{"n_layer": 14, "d_model": 128, "n_head": 4, "n_kv_head": 2, "head_dim": 32, "d_mlp": 256, "vocab_size": 4905, "activation": "swiglu", "norm": "rmsnorm", "norm_place": "pre", "norm_eps": 1e-05, "positions": "rope", "rope_base": 10000.0, "rope_fraction": 0.5, "qk_norm": true, "attn_scale": 0.177, "bias": "none", "tie_embeddings": false, "parallel_block": false, "extras": ["capped logits"], "init": "orth", "init_std_qkv": 0.0278, "init_std_o": 0.00526, "init_std_up": 0.0278, "init_std_down": 0.00372, "optimizer": "muon_variant", "lr": 0.0145, "lr_mult_qkv": 0.4, "lr_mult_down": 2.0, "lr_head": 0.0116, "grad_clip": 1.0, "warmup_steps": 0, "schedule": "wsd", "decay_fraction": 0.658, "decay_shape": "pow", "final_lr_fraction": 0.0, "batch_tokens": 32768, "seq_len": 256, "doc_mask": true, "train_tokens": 214600000, "steps": 6550, "dataset": "wikipedia_en"}
Each number is 200 + 20 x the weight over its row's rms, rounded and kept within 0 to 999. Layers, rows and columns count from 0. The size before them is the row's rms in percent of the matrix's.

# layer 6 MLP down (transposed), 256x128, rms 0.284, rows 251-255, columns 64-95
096,215,240,231,174,166,167,163,187,147,215,202,222,202,202,241,181,207,184,260,185,196,219,180,215,187,180,187,199,146,208,187,200
105,186,208,261,222,148,205,183,220,210,203,225,212,189,180,199,216,163,173,188,236,233,203,184,171,188,175,216,181,171,204,181,219
099,224,211,186,218,196,229,179,195,203,168,213,209,195,164,219,187,218,221,160,185,230,238,197,184,197,192,210,176,204,189,224,190
105,193,190,211,214,215,187,212,227,189,197,186,195,211,200,206,159,189,233,198,244,207,208,182,229,193,186,182,201,208,202,190,195
096,203,221,181,180,213,193,187,231,188,176,188,197,203,195,194,190,214,193,185,208,205,187,218,214,218,200,207,202,183,177,185,208
# layer 6 MLP gate, 256x128, rms 0.211, rows 252-255, columns 64-95
104,211,236,233,230,210,177,207,187,158,169,196,221,214,220,231,234,200,208,181,201,201,237,235,199,206,199,190,177,195,181,155,207
104,188,229,177,210,184,193,199,189,200,202,173,178,214,162,218,201,216,213,213,176,222,184,194,166,193,212,214,216,184,167,209,190
095,194,231,191,199,172,174,208,179,206,207,193,194,160,206,191,197,191,215,191,202,222,195,185,194,198,220,213,177,205,187,217,154
097,216,229,195,208,171,173,208,225,184,181,192,205,230,177,185,176,182,200,196,170,231,184,197,215,195,202,225,237,208,205,176,218
# layer 6 MLP up, 256x128, rms 0.207, rows 252-255, columns 64-95
108,193,205,154,206,160,203,169,182,192,200,207,207,240,161,176,192,210,204,205,251,219,190,173,191,193,234,186,180,204,202,205,177
097,169,211,186,210,205,200,174,193,182,188,233,207,193,189,149,233,203,176,209,166,195,208,202,213,217,212,180,234,184,211,216,171
111,198,155,203,226,215,203,199,212,197,180,229,201,207,195,185,190,229,241,205,244,194,190,193,217,217,176,179,227,183,188,204,208
092,217,154,204,205,168,176,182,201,179,208,205,202,211,219,219,212,213,210,203,225,180,185,221,170,205,199,196,214,218,166,179,208